python train.py --n_layer=10 --d_model=192 --n_kv_head=3 --d_mlp=512 --activation="swiglu" --norm_place="pre" --parallel_block=false --init="normal" --init_std_down=0.0 --beta2=0.95 --decay_shape="linear" --batch_tokens=32768 --seq_len=512 --doc_mask=true
Each number is 200 + 40 x the weight over its row's rms, rounded and kept within 0 to 999. Layers, rows and columns count from 0. The size before them is the row's rms in percent of the matrix's.

# q: layer 7 attention query, 192x192, rms 0.0799, rows 79-114, columns 96-191
# k: layer 7 attention key, 192x192, rms 0.0799, rows 79-114, columns 96-191
q79,105,280,188,201,207,267,188,232,180,178,238,199,161,210,157,195,218,159,146,273,233,140,162,174,192,229,148,255,179,141,243,198,220,177,216,212,262,294,204,110,188,146,206,257,214,215,226,235,240,162,163,203,187,264,256,185,185,265,164,147,147,199,240,197,149,161,176,260,237,204,163,185,191,247,167,275,171,160,272,270,231,202,168,172,223,199,243,200,181,170,125,270,131,218,158,215,112
k79,098,199,247,147,219,216,190,178,181,199,227,276,176,201,153,286,210,236,147,217,202,228,168,173,171,241,169,166,235,216,187,214,201,188,239,178,169,252,147,142,188,214,169,169,229,213,266,137,206,195,198,139,212,193,110,186,172,224,176,163,194,269,213,264,241,145,198,239,220,202,190,234,281,167,230,132,198,174,289,298,177,227,160,198,170,179,244,190,187,131,190,187,217,119,160,240,173
q80,097,173,212,228,195,162,268,206,187,217,235,216,186,189,207,184,133,207,194,167,229,321,227,221,181,242,170,198,203,131,153,237,194,181,242,219,116,137,161,233,140,208,178,125,187,215,245,203,129,110,248,132,241,246,151,207,181,250,186,286,218,160,172,241,232,168,194,157,133,209,223,253,203,279,175,226,178,213,180,195,225,162,167,202,233,235,189,221,160,195,219,153,239,117,237,251,213
k80,078,159,201,104,241,151,248,193,155,205,173,201,187,191,225,209,299,227,223,163,137,224,133,156,212,125,186,167,203,133,235,158,221,201,193,183,143,232,154,177,269,205,256,161,207,212,224,226,205,235,201,146,197,204,187,160,211,201,197,181,236,142,169,220,226,247,226,194,121,204,127,244,202,174,149,125,176,243,242,169,133,101,203,179,209,125,174,221,130,198,188,295,207,159,234,204,247
q81,151,182,209,188,166,172,217,242,207,179,217,254,127,225,226,171,162,246,187,210,138,256,190,241,206,223,182,138,217,187,252,242,182,167,242,207,127,144,191,271,241,221,130,137,211,149,173,197,178,261,200,238,218,193,159,256,185,151,243,248,199,217,205,216,244,171,224,102,221,147,245,269,185,229,168,240,178,300,199,203,259,140,184,192,170,226,164,182,218,233,218,227,214,95,244,153,271
k81,061,248,165,129,202,176,197,215,162,184,182,177,202,220,220,145,231,255,267,208,148,163,206,161,194,108,187,183,218,146,197,185,249,197,245,181,239,217,151,234,260,179,241,131,175,219,227,209,283,258,205,154,190,207,225,155,286,191,282,161,205,212,248,207,227,252,245,156,177,209,177,232,255,196,181,169,241,255,295,205,137,133,138,183,210,159,176,228,185,154,180,249,196,204,248,242,222
q82,111,288,202,264,171,234,186,129,184,216,175,186,185,179,146,173,237,181,162,238,187,164,192,182,256,183,251,198,162,150,195,219,225,166,185,231,229,277,239,212,225,207,219,176,204,176,243,233,238,191,141,143,130,231,226,163,253,216,210,199,192,275,209,177,197,199,214,281,165,258,161,71,184,154,233,137,185,183,194,255,146,285,245,154,193,227,219,133,158,158,205,222,223,177,156,180,139
k82,098,158,195,274,199,205,163,248,267,238,210,182,186,204,106,217,163,132,153,209,266,199,245,183,230,271,153,169,205,224,160,176,102,226,229,255,218,206,173,220,161,299,167,265,220,123,215,204,197,195,218,234,178,140,216,158,136,176,191,207,200,225,210,171,186,206,158,215,167,123,213,207,198,304,227,230,97,216,215,220,225,282,157,187,199,244,227,210,172,179,168,224,197,135,173,148,168
q83,101,150,131,181,155,215,243,167,238,172,161,242,221,218,269,189,184,153,169,191,106,215,201,161,229,216,186,217,230,223,124,187,173,190,177,174,163,214,192,250,183,222,150,138,162,162,261,204,132,208,274,182,143,255,119,200,192,216,246,216,233,180,170,194,194,222,194,134,134,154,260,225,231,221,195,142,187,235,200,215,163,267,169,159,156,205,141,177,210,199,246,113,269,189,202,206,193
k83,087,193,160,225,176,154,259,222,199,202,182,157,189,200,163,132,262,168,184,109,181,232,192,211,198,203,183,229,275,178,262,162,169,258,193,190,163,214,164,187,298,191,182,224,168,153,237,253,186,201,255,195,158,226,195,132,209,190,245,158,258,128,195,175,199,237,199,208,211,112,185,233,192,196,211,177,159,221,177,104,138,139,187,144,238,164,210,211,198,194,173,219,157,225,222,134,221
q84,097,171,176,275,136,193,233,213,199,246,207,141,195,245,238,161,124,153,185,206,209,244,166,176,184,155,245,174,224,169,152,225,195,208,214,203,228,319,188,166,193,175,188,191,196,216,234,258,181,161,176,204,216,213,233,187,209,168,228,219,240,163,246,233,196,190,239,237,235,235,201,148,222,197,173,77,222,214,212,138,234,228,137,208,190,252,122,185,178,201,209,195,211,186,236,272,144
k84,094,204,169,208,191,146,254,170,245,303,244,165,254,251,199,223,214,214,213,222,128,261,126,144,194,156,213,171,271,234,173,155,164,160,194,176,211,187,177,169,181,175,235,155,115,262,185,257,148,211,347,208,220,244,294,93,207,244,221,129,252,205,180,228,178,181,242,227,204,165,203,273,180,156,124,166,204,183,210,237,170,233,192,154,172,147,205,171,186,224,169,178,185,184,222,279,197
q85,107,173,189,239,252,166,241,205,225,169,171,200,182,221,186,177,165,213,289,264,152,143,131,186,260,183,220,245,201,255,222,191,162,242,160,125,187,208,211,141,167,201,131,199,206,192,211,237,206,214,185,272,129,248,164,131,161,197,270,222,261,252,237,174,221,273,183,169,201,152,236,190,205,205,218,139,213,261,200,205,232,253,143,142,186,181,172,230,185,281,241,193,161,175,152,196,129
k85,113,121,162,254,143,223,248,242,169,204,215,123,199,231,188,191,135,192,200,272,171,275,220,175,221,246,203,159,233,145,255,224,173,174,220,174,233,232,277,230,219,190,139,165,135,131,220,259,184,198,211,191,172,279,95,232,92,233,181,206,248,231,176,224,216,164,220,186,214,96,238,201,268,149,255,232,136,191,210,238,209,222,200,108,156,210,181,233,185,163,173,183,228,204,174,179,211
q86,102,210,165,237,153,185,204,137,243,189,122,181,191,216,246,234,196,190,177,298,193,252,180,201,205,242,119,201,222,160,228,156,146,205,265,146,172,226,180,234,214,229,129,153,178,141,188,161,195,227,177,243,149,205,165,156,174,224,188,237,238,196,203,176,243,141,184,206,154,190,251,190,144,313,138,131,200,219,205,185,187,273,173,155,234,241,237,168,189,216,262,161,243,146,140,189,200
k86,102,130,173,236,173,191,235,194,170,186,155,161,212,252,211,241,164,169,176,120,219,204,109,204,193,214,299,146,257,123,253,146,161,194,201,197,213,271,210,267,211,223,225,187,186,167,200,194,251,245,199,227,162,209,178,209,84,253,198,182,232,198,168,220,214,200,200,220,231,164,225,153,250,172,211,282,138,222,182,221,167,184,231,156,218,172,281,142,211,242,185,203,177,250,183,151,183
q87,105,200,245,258,211,174,198,217,210,81,189,141,224,213,156,223,190,147,222,263,152,271,211,249,186,167,246,140,141,206,206,145,218,222,210,172,213,192,169,153,161,108,235,233,286,219,198,210,201,101,171,240,177,105,192,249,174,245,246,207,146,225,205,208,219,121,137,169,185,177,188,208,210,206,107,174,120,199,231,190,244,246,209,240,161,215,175,156,224,199,220,222,257,136,199,226,145
k87,098,219,184,226,159,151,160,192,265,178,143,190,228,209,242,213,159,223,214,198,162,238,234,154,143,205,226,125,253,162,207,250,201,210,232,207,221,224,209,216,186,196,178,182,266,164,208,215,217,212,160,219,224,224,142,157,171,250,209,254,206,232,221,188,207,220,193,238,145,194,235,223,208,196,159,233,241,168,256,192,151,300,207,154,156,168,263,209,280,214,221,187,119,175,171,217,166
q88,098,223,154,203,208,226,257,164,271,293,155,180,302,159,181,187,158,240,204,219,256,161,253,163,222,232,268,163,253,299,194,171,182,207,145,196,130,173,217,241,174,207,197,184,221,202,182,172,210,236,123,196,237,145,161,164,220,199,163,188,171,207,233,160,166,183,260,224,214,180,178,181,198,255,190,177,132,197,222,187,266,147,185,190,212,180,173,134,206,162,250,164,266,117,178,199,178
k88,094,188,196,286,128,242,149,213,244,208,237,267,247,190,241,211,178,204,172,215,217,261,155,270,179,192,241,145,202,157,160,105,183,224,201,231,202,173,245,203,190,199,199,247,254,134,185,136,193,195,207,206,211,291,231,300,155,154,176,247,141,167,179,185,184,133,155,223,195,284,197,126,200,197,196,248,236,172,162,167,303,232,233,134,202,182,173,210,252,303,182,168,189,217,178,226,216
q89,104,233,231,172,239,216,174,218,239,124,198,177,165,188,204,224,184,230,210,212,200,183,158,145,224,223,192,195,184,267,224,143,193,203,191,116,97,234,175,124,201,203,221,174,127,237,177,147,198,235,200,221,171,111,207,178,187,182,274,253,220,265,250,142,165,180,220,133,203,195,253,189,152,227,220,126,256,225,269,178,254,295,160,266,186,230,159,154,163,238,167,220,179,232,204,171,226
k89,111,165,165,203,93,220,205,228,243,181,212,136,250,255,239,188,136,175,191,294,142,215,181,248,225,187,182,191,171,173,212,239,203,166,215,181,206,203,247,159,116,145,260,159,188,228,229,305,204,193,198,297,192,196,214,184,198,310,191,268,213,228,147,152,240,171,214,196,251,152,223,164,236,151,303,169,262,215,184,253,218,175,191,270,111,237,221,265,217,198,209,176,228,190,190,166,199
q90,105,183,191,164,173,188,156,132,147,258,223,246,228,233,268,137,222,215,225,199,212,232,202,171,179,160,233,195,256,207,202,195,268,165,209,153,228,198,216,194,148,216,146,194,198,262,176,185,164,135,186,238,345,150,150,118,219,154,197,155,164,122,232,207,189,140,295,198,200,262,198,252,213,209,221,265,199,173,147,137,220,150,232,208,154,221,193,253,199,139,170,224,155,221,223,218,231
k90,102,237,257,199,256,223,118,231,234,244,185,229,205,195,187,183,232,215,114,172,217,250,154,208,206,231,142,271,179,184,204,119,196,209,162,170,189,134,282,153,176,192,195,230,201,207,198,152,184,215,251,232,182,289,267,227,229,229,238,212,185,176,121,203,169,238,184,216,285,287,171,192,202,250,125,328,259,158,154,228,238,143,245,105,218,171,205,170,214,194,232,215,257,246,183,219,197
q91,092,213,221,203,253,178,199,227,244,311,273,201,240,179,183,209,139,237,161,187,243,231,262,269,171,149,254,215,198,226,266,167,174,184,171,233,204,148,209,168,172,147,226,160,241,231,168,241,208,168,120,242,235,140,222,174,184,135,189,219,173,192,218,205,181,241,246,267,210,237,105,214,193,138,178,226,194,139,126,150,257,123,240,210,229,197,247,229,197,127,192,180,179,147,180,180,173
k91,091,224,244,263,166,315,152,207,211,241,233,260,179,170,192,241,125,213,182,228,196,200,181,219,209,209,185,190,169,176,137,188,228,212,202,276,215,167,216,201,109,184,172,206,230,178,158,173,188,153,198,193,253,214,246,280,201,182,163,195,119,112,204,236,170,137,181,226,152,314,202,172,211,235,155,209,193,169,177,193,306,229,252,194,178,202,189,128,215,234,218,228,256,163,227,248,202
q92,092,244,248,151,233,175,198,161,212,269,203,221,241,255,209,178,175,195,188,179,239,205,296,185,150,177,273,167,189,201,188,185,167,203,121,209,257,174,159,173,150,199,191,186,208,191,193,221,219,155,151,208,250,195,216,225,213,143,178,238,184,206,229,160,220,149,292,311,209,265,145,202,157,184,141,234,193,131,167,106,232,208,239,206,129,208,196,249,174,142,218,188,140,177,157,229,103
k92,089,181,233,283,178,235,168,194,227,255,222,218,239,202,206,205,93,189,155,226,269,257,151,235,192,278,161,194,177,211,139,185,192,205,158,268,216,156,259,192,137,193,199,204,210,210,150,200,196,134,196,238,190,261,227,198,140,230,174,198,186,175,146,234,195,144,180,255,198,249,210,196,245,182,216,217,231,194,162,175,294,220,231,102,158,197,181,116,207,231,188,223,205,185,203,219,171
q93,101,193,156,199,179,251,144,235,214,236,270,198,180,212,308,259,163,247,209,160,233,108,108,133,223,247,192,128,220,194,196,209,215,197,196,141,212,273,192,156,126,219,154,188,117,224,188,199,181,237,162,242,194,234,266,167,194,136,259,193,213,166,297,217,102,164,211,214,226,172,199,152,250,219,171,194,264,195,223,144,232,231,136,239,207,267,161,185,226,220,152,186,170,221,274,234,132
k93,093,192,184,114,146,231,193,223,250,218,232,181,197,209,182,194,209,237,225,230,216,193,109,168,209,126,122,258,171,263,199,164,263,183,163,247,215,187,180,132,92,94,261,190,97,228,213,254,148,133,293,219,219,309,315,207,190,222,154,207,206,160,168,159,187,193,226,199,234,229,248,185,192,199,208,190,243,201,195,228,224,225,165,269,216,248,217,188,143,170,212,183,240,201,185,216,239
q94,094,266,201,154,231,178,248,148,208,235,145,188,241,152,188,219,198,172,143,229,209,148,201,182,168,162,196,231,204,224,99,206,160,232,276,256,156,205,293,220,177,209,222,181,198,211,218,273,288,237,193,186,213,241,253,247,192,162,213,155,221,236,191,239,221,230,204,206,206,246,202,259,116,181,166,226,195,238,264,219,132,216,235,218,229,210,188,278,192,161,215,200,275,245,227,297,241
k94,096,164,250,136,298,169,258,200,146,180,226,169,233,131,119,217,227,179,177,98,177,190,282,127,201,196,124,215,222,175,201,193,232,226,199,173,230,197,139,172,321,175,247,191,195,231,224,142,168,243,196,170,201,128,259,145,272,169,250,191,224,226,185,209,186,252,248,213,161,223,157,274,170,220,132,110,120,204,185,239,185,136,212,156,200,156,194,244,157,227,177,229,179,187,198,201,283
q95,094,162,138,184,162,214,176,196,226,233,231,199,240,180,285,116,165,160,220,164,177,285,185,217,238,174,172,254,214,234,248,259,185,132,233,193,208,201,180,187,133,220,142,79,176,268,180,268,143,167,167,251,283,245,174,212,228,219,186,211,200,120,213,220,177,229,260,152,211,255,203,192,209,169,268,226,223,221,183,186,186,168,154,218,132,265,191,222,192,213,131,157,167,204,232,248,209
k95,092,256,197,131,175,215,203,244,186,258,202,228,176,204,180,158,186,217,176,223,110,265,153,189,205,139,104,221,155,201,171,235,237,196,203,156,220,166,222,183,168,151,201,226,114,205,137,177,175,203,302,172,222,225,228,204,244,228,157,132,211,199,135,156,214,224,220,191,181,247,167,173,171,216,159,217,223,143,272,169,165,186,229,225,225,201,170,199,212,217,189,258,229,191,223,209,243
q96,099,175,193,209,195,250,112,206,153,209,179,192,211,238,188,239,262,165,257,173,233,200,155,146,224,168,174,150,149,157,199,233,208,251,141,194,156,264,236,190,135,188,231,266,244,188,153,282,241,264,148,189,112,174,205,231,191,291,266,167,201,183,250,165,163,206,150,208,193,239,170,180,191,228,207,203,200,222,265,240,195,194,308,142,157,249,193,213,261,216,148,227,172,163,119,141,199
k96,111,173,184,167,216,161,243,124,232,220,179,181,242,184,180,188,224,224,233,215,165,188,223,118,199,251,307,235,153,246,195,132,187,210,185,156,186,181,194,154,173,211,216,246,201,270,268,158,250,204,190,140,270,162,190,181,256,176,177,134,178,226,233,165,183,169,146,158,217,151,187,203,188,212,244,210,163,148,247,164,159,270,202,263,204,235,224,244,155,110,177,175,177,249,198,225,195
q97,090,171,250,170,199,230,160,167,152,226,88,175,250,257,251,190,199,191,218,158,229,104,182,173,266,182,160,209,211,212,223,217,238,297,84,204,194,217,178,155,144,244,265,235,189,216,148,259,245,218,171,209,152,205,233,187,237,254,191,241,198,228,255,177,136,227,209,246,183,199,194,273,192,240,145,225,215,210,286,140,214,198,268,200,130,191,232,203,247,179,152,249,131,223,189,176,175
k97,102,187,183,166,226,142,219,158,246,163,194,161,215,107,149,238,258,182,241,249,217,178,207,120,185,229,295,208,172,210,214,157,128,188,194,167,166,203,167,151,165,232,181,219,198,293,230,152,204,222,175,154,245,171,204,178,221,227,219,157,173,230,228,133,200,202,141,206,235,166,182,221,187,182,278,153,119,130,259,201,161,265,213,228,204,199,273,250,153,130,142,163,186,225,152,200,208
q98,097,195,135,212,197,201,224,225,173,228,240,130,185,138,185,203,250,144,203,185,219,175,163,154,199,167,245,252,190,193,132,166,207,110,269,243,270,280,230,214,186,183,239,222,184,201,212,176,201,176,188,170,220,229,261,218,166,196,219,116,191,168,204,218,117,225,195,211,219,202,152,96,204,174,208,142,233,152,239,244,229,235,107,227,212,176,209,235,140,262,187,175,222,297,138,212,146
k98,092,254,256,239,212,193,227,179,223,191,193,263,199,187,230,211,131,220,115,284,237,224,231,194,185,202,142,267,205,232,166,256,140,245,206,202,170,77,177,252,177,200,164,186,224,159,207,108,192,165,194,217,180,224,116,213,176,221,189,193,264,210,213,165,254,124,225,214,190,189,264,208,171,169,216,218,226,214,135,177,191,171,209,233,186,226,228,163,216,163,300,166,206,211,223,207,248
q99,095,201,114,164,187,215,200,233,229,188,247,172,213,154,168,242,213,212,201,260,239,217,150,274,232,171,174,200,193,200,190,165,289,139,279,192,189,273,214,192,173,166,215,196,170,233,253,239,187,125,216,219,278,212,232,194,149,157,245,183,232,153,233,195,195,192,220,226,168,198,200,103,194,191,245,189,250,181,222,275,244,216,116,193,265,149,172,231,135,215,183,119,243,221,161,203,244
k99,103,258,240,274,184,232,192,174,148,219,233,197,187,154,208,216,135,263,116,224,200,211,228,189,179,177,234,199,131,226,213,215,89,205,223,164,174,149,171,257,161,201,185,158,215,125,209,130,223,157,165,215,174,115,168,260,170,290,203,213,195,212,172,192,216,189,209,212,139,207,230,165,214,228,219,247,217,215,116,227,281,241,247,153,194,217,202,162,181,146,259,143,237,176,217,150,185
q100,089,223,174,254,200,241,188,180,249,118,234,240,180,230,192,237,203,235,154,248,184,199,216,218,139,226,140,130,178,177,201,263,198,144,241,196,143,117,192,253,289,204,185,155,121,159,144,165,174,268,150,236,172,161,145,261,199,210,215,200,228,214,170,176,251,135,195,168,164,165,248,241,210,211,197,253,195,224,146,183,110,177,262,155,211,196,149,163,211,180,237,185,268,165,266,157,266
k100,100,173,169,236,165,181,176,272,159,189,239,213,180,226,271,146,143,239,275,110,218,163,196,196,213,144,157,157,221,180,169,221,246,198,216,283,216,223,273,199,222,236,213,198,217,180,126,263,202,234,183,200,157,247,277,213,195,213,225,189,184,146,190,213,77,257,134,186,148,195,158,171,251,280,150,186,220,217,127,187,265,156,158,91,236,228,206,193,182,283,209,243,219,230,188,217,202
q101,098,223,157,149,230,115,248,235,264,190,227,207,220,181,223,188,176,154,250,215,230,200,145,188,264,201,231,237,179,203,168,222,221,168,233,198,222,256,175,155,123,171,273,156,147,232,260,239,202,174,209,142,263,173,202,188,171,234,190,163,196,172,199,137,171,184,213,160,162,234,200,88,189,170,236,199,193,170,219,237,214,197,122,260,284,234,136,257,238,205,167,136,179,171,235,195,120
k101,094,194,263,219,261,214,255,209,189,165,164,272,222,147,150,260,247,198,163,250,188,173,254,216,193,207,143,173,152,239,240,265,111,266,178,242,197,146,224,205,257,252,136,173,242,147,191,155,205,148,194,201,168,144,158,175,190,254,185,155,174,187,229,217,292,236,202,251,141,232,182,204,226,212,218,227,195,218,163,167,139,216,250,205,137,225,179,242,208,200,254,276,255,223,175,190,256
q102,092,238,169,157,127,112,191,227,251,183,232,236,280,228,152,217,150,235,179,222,163,250,235,233,151,252,214,152,164,214,244,184,204,114,249,205,122,142,155,145,182,194,245,129,133,167,120,140,133,209,237,197,237,186,145,214,246,237,146,239,193,187,190,151,264,130,206,172,134,198,279,242,219,226,214,191,190,215,164,191,238,218,192,185,285,194,156,181,187,174,231,186,128,138,281,209,220
k102,109,165,222,216,195,243,179,223,228,143,156,207,197,258,220,196,175,214,243,141,178,214,265,220,163,166,142,153,186,186,206,234,146,234,206,242,206,193,194,253,206,234,237,172,260,135,149,191,184,181,139,208,129,237,151,179,154,258,222,179,214,155,201,264,237,204,170,218,146,208,101,139,217,172,176,204,221,219,206,164,192,184,243,175,148,163,164,206,186,202,199,265,201,244,178,157,191
q103,087,233,179,212,189,234,153,206,175,226,193,98,210,201,254,171,209,176,310,195,216,212,162,151,224,174,163,271,212,140,173,209,173,215,132,205,216,257,232,176,121,181,199,237,179,208,276,317,241,193,195,198,261,240,184,163,161,214,170,172,218,194,211,182,168,286,215,189,218,211,139,122,161,138,180,177,198,174,186,228,165,271,185,212,150,226,228,245,158,228,117,195,163,190,187,172,178
k103,097,135,255,214,233,124,234,217,165,224,183,152,217,215,165,194,269,159,142,243,215,212,221,180,220,197,269,236,186,220,201,168,160,202,113,180,202,154,190,178,232,211,159,241,200,190,262,168,210,207,231,155,218,170,211,202,227,210,175,147,232,211,182,124,268,246,253,181,183,197,243,281,177,267,245,234,129,169,206,211,160,205,213,180,211,233,186,188,170,188,189,189,227,139,198,177,225
q104,092,148,266,272,207,182,211,202,217,179,149,194,200,217,188,227,125,193,216,122,232,230,205,219,175,291,250,235,208,235,195,198,182,201,187,243,226,163,191,279,137,251,226,208,179,158,194,241,178,175,236,202,132,204,212,267,247,205,137,239,224,201,238,189,178,154,160,172,223,180,243,192,174,232,188,199,141,237,206,182,261,241,193,218,134,207,132,194,285,165,275,185,153,130,270,210,153
k104,106,143,160,209,167,146,195,252,227,230,225,207,270,169,233,172,226,153,190,104,186,230,187,171,220,158,254,167,308,160,185,239,250,134,204,228,244,230,218,189,190,211,209,227,193,246,98,242,130,180,272,215,221,223,166,219,145,155,200,161,173,159,182,243,193,182,178,197,156,129,212,195,135,170,177,148,141,220,290,134,196,143,186,219,202,233,227,165,215,223,246,151,144,185,189,209,254
q105,108,201,186,229,180,176,228,170,202,183,214,166,198,219,198,258,201,188,214,220,231,199,158,159,272,224,172,209,293,198,212,251,268,161,141,150,224,214,231,155,191,266,218,236,168,255,255,247,153,214,291,196,157,183,215,170,239,205,185,212,236,162,183,195,211,261,168,145,197,154,148,116,174,145,217,179,215,186,179,204,164,198,180,216,231,211,203,164,194,170,200,196,169,187,219,141,151
k105,109,166,175,186,189,132,255,199,226,144,141,232,210,158,188,223,284,198,177,200,259,228,236,237,187,222,214,218,195,181,201,257,224,195,216,227,236,246,136,185,251,251,163,244,178,183,240,166,199,192,251,167,268,191,150,258,134,196,161,177,169,199,200,243,209,203,140,167,256,185,243,257,173,143,248,219,140,203,248,125,83,221,144,229,224,204,235,196,148,210,184,239,216,184,249,171,253
q106,113,260,240,272,240,208,177,216,177,193,240,139,120,189,190,210,173,221,243,229,279,81,158,208,272,162,193,240,211,222,139,216,210,213,155,185,230,260,188,209,110,158,228,234,173,248,212,300,180,184,190,215,192,227,308,116,222,245,186,194,219,208,269,202,150,241,197,279,189,193,200,173,242,205,256,214,173,184,266,206,188,217,152,227,182,172,241,225,204,184,115,257,138,236,171,230,116
k106,086,198,222,138,186,203,237,257,244,188,259,226,185,212,156,231,269,203,186,283,224,174,143,203,141,191,207,216,167,222,213,204,215,136,202,185,119,230,172,102,198,149,191,163,199,219,244,203,152,203,182,189,195,210,194,205,215,210,162,239,177,271,229,166,212,186,228,193,188,221,252,198,95,210,225,107,144,141,260,265,216,262,144,206,217,231,246,157,144,160,212,163,177,178,130,213,176
q107,099,210,217,247,190,245,221,202,152,195,152,156,250,187,128,175,281,192,225,168,228,164,232,203,167,128,138,289,211,137,183,169,181,208,194,234,194,270,230,191,188,184,222,213,232,201,132,197,277,166,182,182,266,274,250,243,199,203,177,153,139,172,183,208,221,194,187,202,234,223,185,97,194,168,188,189,227,190,221,160,161,144,235,149,213,142,193,260,143,182,170,235,212,308,142,255,265
k107,084,224,263,192,246,183,185,138,197,164,175,217,243,162,172,247,213,164,225,221,214,215,275,187,134,221,273,222,179,220,202,252,162,235,193,167,232,121,222,244,156,164,177,197,272,256,228,100,134,194,210,189,206,139,170,163,179,183,146,228,211,227,139,242,241,241,261,257,197,193,189,259,195,205,220,171,145,181,185,215,242,231,250,228,134,170,199,199,184,199,251,175,253,188,151,216,201
q108,101,193,218,110,161,165,159,239,156,207,200,196,177,235,241,226,213,182,210,107,169,184,140,194,206,191,227,235,193,139,190,158,215,220,176,121,164,152,190,112,175,192,104,308,126,168,220,214,245,183,272,162,261,204,177,169,185,222,155,175,207,80,168,232,202,226,238,136,183,208,242,189,182,143,262,145,224,192,152,204,198,186,192,200,225,216,185,220,234,228,219,189,130,206,220,238,151
k108,113,206,258,177,225,212,145,219,206,189,138,184,225,241,225,211,266,234,187,258,176,226,194,216,203,171,220,207,140,251,266,198,221,173,133,142,190,176,241,132,214,194,181,125,132,212,264,214,221,272,249,186,243,159,246,259,270,260,201,184,190,179,218,244,302,251,239,170,201,188,218,258,136,182,227,244,165,165,170,195,122,235,193,257,181,201,205,252,153,106,238,186,252,211,282,199,228
q109,113,266,186,200,186,201,174,174,128,159,170,130,188,198,85,147,228,171,177,259,257,83,281,192,229,188,167,217,216,190,234,187,204,246,166,225,221,269,208,165,172,154,262,153,215,270,179,168,208,171,136,189,241,185,229,135,264,265,202,229,184,271,227,170,171,199,160,300,202,283,209,214,257,216,231,244,173,210,233,200,209,193,193,176,228,165,268,247,96,163,186,293,150,297,208,246,159
k109,108,144,233,234,170,236,268,190,248,171,220,198,220,229,181,250,140,228,232,292,125,298,218,181,191,277,177,172,223,155,189,221,181,154,222,121,194,192,211,175,222,183,186,171,205,164,239,166,173,171,165,250,180,232,168,180,201,206,158,212,235,279,162,165,270,153,192,239,191,159,183,181,277,197,233,150,144,175,209,266,267,257,169,140,150,127,186,189,205,142,165,208,201,133,175,200,146
q110,094,185,250,174,196,189,228,168,152,214,204,208,222,131,189,130,315,187,200,120,270,140,168,201,209,167,213,219,229,209,195,212,184,204,195,201,349,206,217,234,195,240,137,228,222,255,213,81,220,207,220,244,204,194,164,189,167,150,195,180,238,217,201,177,180,241,204,240,192,252,203,190,254,131,202,197,218,233,159,251,58,193,209,204,212,191,273,243,166,227,198,244,213,211,190,147,201
k110,122,313,176,169,199,179,260,204,191,143,209,212,246,136,114,253,187,242,182,218,226,191,248,199,193,254,180,218,164,222,183,144,235,164,182,183,210,201,161,196,160,208,188,217,198,197,201,151,189,176,161,146,227,167,177,198,198,187,136,129,234,279,211,125,220,233,218,186,207,189,258,201,239,219,317,241,181,203,210,193,192,213,205,266,179,196,174,249,174,177,217,208,224,219,170,240,158
q111,101,178,188,288,244,213,137,264,216,193,225,223,198,167,216,234,174,247,261,253,251,119,156,170,221,255,188,147,176,271,171,181,174,195,244,196,205,188,183,224,171,193,276,233,176,165,164,217,192,255,192,192,189,198,263,245,170,191,203,245,186,261,241,169,163,149,238,228,245,195,217,287,211,190,219,164,168,234,295,249,234,251,149,212,215,218,191,156,264,189,152,215,228,212,251,208,196
k111,101,204,173,159,198,120,233,173,243,172,265,210,154,192,228,191,252,247,252,191,222,150,216,175,205,109,173,218,210,192,156,205,216,190,241,243,206,250,180,172,174,152,214,151,195,283,157,269,203,185,218,164,165,231,213,178,239,203,195,212,182,203,241,137,208,221,232,163,180,227,224,158,145,221,193,76,231,200,288,184,153,187,159,287,231,267,196,238,214,130,203,168,152,181,146,250,222
q112,098,236,294,208,205,183,183,247,179,261,236,174,150,141,108,177,238,178,181,226,252,170,221,251,173,205,195,194,224,180,230,169,257,242,162,182,195,219,149,208,180,182,222,238,186,260,231,109,254,180,211,184,140,180,233,164,283,217,226,245,164,161,285,160,147,169,190,180,225,173,221,239,257,205,235,231,142,167,248,104,250,150,158,213,204,175,213,118,242,185,221,226,264,274,246,164,158
k112,118,230,128,157,153,212,209,191,250,171,185,213,220,124,233,253,224,216,198,217,140,153,210,186,128,200,252,281,220,245,203,175,207,185,165,84,162,178,202,134,168,189,211,232,221,213,253,110,227,201,172,193,240,114,233,159,278,182,173,276,181,166,270,145,181,195,214,209,251,222,229,123,183,217,220,169,220,180,198,215,220,259,181,205,191,226,226,247,216,186,218,142,150,214,167,197,163
q113,072,248,223,188,234,198,183,198,199,248,196,183,205,147,227,164,240,168,282,180,208,155,151,168,265,168,215,249,243,202,153,243,209,203,212,172,259,241,205,167,152,200,156,244,190,249,222,152,223,220,215,239,220,244,155,148,133,142,236,212,214,178,263,214,224,280,238,193,188,225,209,132,215,177,238,132,259,192,150,177,70,302,238,188,229,230,219,222,143,309,171,197,195,215,195,208,188
k113,164,249,183,145,230,152,211,231,171,195,180,129,228,175,159,232,287,176,209,205,211,153,224,164,175,182,258,240,184,225,205,149,183,179,141,94,193,190,181,167,215,222,196,229,191,204,263,174,231,210,190,137,259,164,195,184,227,210,188,159,236,245,218,97,202,242,194,177,230,162,221,216,185,218,240,218,171,165,221,193,144,219,202,220,231,197,228,258,139,129,186,181,243,240,166,178,199
q114,098,245,136,159,171,208,228,159,216,228,132,207,203,135,209,145,145,170,155,234,178,301,215,255,214,225,93,166,176,285,189,199,194,213,170,247,142,182,226,215,151,179,175,136,228,262,207,169,202,172,179,211,215,247,184,176,249,247,211,245,215,226,234,202,169,222,180,201,166,207,219,238,174,264,271,235,172,247,244,225,218,180,230,213,231,188,163,269,190,152,257,140,256,207,224,248,165
k114,114,189,123,213,151,230,244,225,195,257,213,127,178,214,290,188,167,192,195,161,105,297,169,174,243,257,168,148,262,95,261,189,216,212,193,198,233,201,239,227,247,224,239,216,168,162,143,222,163,208,235,220,160,237,178,227,183,218,211,207,227,211,186,240,177,135,253,210,180,154,187,188,164,198,170,183,148,200,177,246,266,175,215,117,220,162,181,196,213,197,178,239,162,148,185,252,242